From a checkpoint of a small transformer trained on Wikipedia.
Size: 15 layers, MLP 512 tanh GELU, 3.62M parameters.
Architecture: LayerNorm before each block, learned positions, biases, tied embeddings.
Training: a variant of Adam for these matrices, 154M tokens, 9424 steps.
Each number is 50 + 15 x the weight over the matrix's rms, rounded and kept within 0 to 99. Layers, rows and columns count from 0.

# layer 5 MLP down (transposed), 512x128, rms 0.0866, rows 61-71, columns 64-127
78 36 29 55 37 28 65 50 72 53 22 59 87 28 49 40 40 51 54 47 97 57 78 33 66 69 39 58 59 86 36 20 44 79 38 52 53 36 49 69 62 33 72 38 46 29 24 82 73 46 69 99 11 52 68 65 46 64 69 71 27 21 47 66
58 33 43 75 59 46 23 54 33 33 32 34 43 56 42 47 62 68 52 50 60 54 52 50 35 60 53 30 56 55 52 46 54 54 42 46 60 50 65 62 74 26 40 33 68 35 54 19 59 52 36 62 54 44 56 44 48 49 54 51 18 90 54 58
26 46 45 43 63 19 39 55 64 46 48 30 44 39 34 57 67 69 43 71 46 56 66 59 35 31 55 45 59 56 37 35 62 59 61 12 49 58 42 46 73 40 52 67 28 65 54 36 42 44 53 44 64 41 46 43 43 59 01 45 55 72 72 66
56 65 67 50 89 65 42 25 62 60 47 62 55 41 52 37 37 42 55 60 57 60 52 43 44 86 53 56 63 39 54 37 33 56 68 45 41 48 56 30 42 57 40 47 31 43 52 49 45 57 47 22 52 66 50 65 33 46 46 50 39 43 55 45
53 34 62 60 36 52 49 57 37 64 50 53 41 38 46 83 72 58 51 51 57 48 63 59 44 75 32 44 43 48 41 32 45 68 70 28 34 28 62 20 36 62 69 65 63 66 36 54 58 73 68 43 50 42 63 62 36 48 51 37 52 25 45 63
32 59 40 20 53 52 75 63 35 49 45 46 00 49 35 60 49 31 54 81 59 71 54 54 65 30 54 58 66 06 43 50 60 40 63 57 61 35 65 39 37 87 56 64 57 52 52 32 34 38 78 71 82 67 24 65 48 60 38 67 56 47 40 58
36 60 39 56 31 42 21 41 51 25 51 41 49 52 46 57 47 48 56 58 35 69 67 50 73 36 53 64 49 62 55 18 68 51 48 66 37 30 79 39 55 87 58 36 18 30 26 59 75 34 59 75 37 44 89 45 62 82 43 69 57 49 49 73
42 64 15 55 72 48 35 58 57 30 50 52 65 56 48 74 48 50 45 39 55 43 50 47 71 69 53 67 22 30 49 47 55 32 73 45 44 79 38 79 34 53 75 83 67 41 47 47 56 54 30 36 56 48 25 42 76 50 62 72 67 61 36 31
42 64 40 61 23 29 30 61 87 35 38 23 23 51 52 61 58 45 39 21 45 56 34 63 46 58 82 37 30 51 52 57 33 60 43 41 53 35 56 53 54 29 56 46 83 62 22 68 59 72 73 58 45 54 46 56 63 80 69 32 46 74 56 61
66 74 65 62 30 32 07 59 28 40 87 30 49 40 65 17 61 60 70 60 86 75 61 75 40 36 54 58 07 16 73 33 54 48 64 47 52 75 96 54 53 53 69 85 49 78 50 78 74 50 26 45 21 59 39 52 21 74 64 35 03 44 61 33
30 28 31 63 53 71 44 64 54 52 43 74 41 69 45 78 60 40 52 30 71 82 74 66 36 51 46 43 37 48 40 46 23 36 25 80 45 54 40 41 52 60 36 39 32 52 45 73 59 50 32 56 44 63 62 61 22 37 49 79 85 53 46 63
# layer 5 MLP up, 512x128, rms 0.125, rows 62-72, columns 64-127
45 63 19 48 68 42 86 51 56 61 30 37 57 63 50 23 45 24 56 39 51 39 32 56 82 86 21 60 29 46 41 54 41 65 54 69 73 62 52 54 43 13 41 58 41 41 42 53 72 41 68 61 51 30 52 52 52 73 68 54 26 45 41 35
49 46 58 24 53 42 62 41 51 19 04 47 26 58 48 41 17 66 54 61 49 39 56 51 81 40 62 47 28 53 23 38 63 48 32 78 49 46 53 48 80 26 49 58 60 63 71 58 23 80 18 82 45 55 66 36 72 08 29 42 75 42 53 90
26 51 56 48 58 45 86 52 51 49 57 50 51 61 29 45 08 38 47 61 62 43 41 54 39 83 25 62 46 66 49 31 40 69 55 43 44 57 39 16 55 43 50 57 57 99 50 66 59 70 59 03 59 64 59 32 54 21 03 41 21 44 56 48
41 57 45 73 49 18 63 62 54 68 60 71 81 58 49 31 78 34 64 56 48 52 34 60 58 63 36 76 51 57 56 45 38 54 56 19 60 61 57 57 65 63 52 40 48 43 58 69 51 71 87 20 40 41 26 51 70 56 51 52 40 45 36 52
29 14 34 35 76 51 66 51 50 37 61 39 60 64 58 43 44 26 37 46 49 50 37 40 45 75 28 47 24 50 34 49 49 43 47 48 44 71 45 48 50 61 53 57 65 47 74 52 67 65 67 49 63 49 48 44 63 46 65 31 54 63 37 38
27 27 81 39 85 54 77 56 61 40 48 52 46 63 48 49 45 42 40 55 33 44 39 38 44 63 17 59 51 54 31 44 27 27 51 52 62 84 41 30 39 53 52 61 57 61 40 16 67 60 78 44 56 55 34 47 78 35 34 39 57 44 41 44
46 53 45 40 60 58 51 29 54 41 38 41 56 59 51 20 49 52 82 87 44 62 53 62 72 71 35 70 29 42 58 57 66 62 49 71 17 23 60 52 00 45 46 53 63 38 77 58 55 39 23 72 63 46 45 63 48 56 30 00 53 40 32 29
54 39 61 29 46 56 66 52 22 53 65 35 57 65 33 67 29 35 61 71 21 62 41 53 49 92 38 58 34 50 52 41 34 65 42 73 54 71 24 27 31 68 45 59 73 54 51 51 58 73 43 25 59 58 38 16 68 42 40 42 59 72 43 66
25 32 38 42 71 60 71 44 28 47 61 30 49 46 55 59 35 52 55 43 44 33 45 64 39 59 23 50 34 59 39 34 49 59 37 77 43 85 34 45 63 44 52 60 58 68 58 45 65 76 57 23 59 48 58 40 48 15 33 54 42 46 45 57
61 58 55 41 54 47 75 45 64 50 47 41 29 64 49 30 37 41 32 73 22 48 25 38 80 51 56 57 39 53 39 55 55 52 51 51 32 46 34 39 53 45 58 68 36 67 66 64 45 62 57 18 42 33 47 46 69 47 57 28 15 53 50 49
30 53 57 50 53 41 60 46 65 23 48 46 35 58 64 29 76 64 51 68 35 35 37 39 76 37 59 36 27 44 26 42 60 71 39 60 62 42 34 61 72 77 60 42 52 48 59 62 59 40 48 40 56 45 62 29 46 48 64 76 83 35 55 60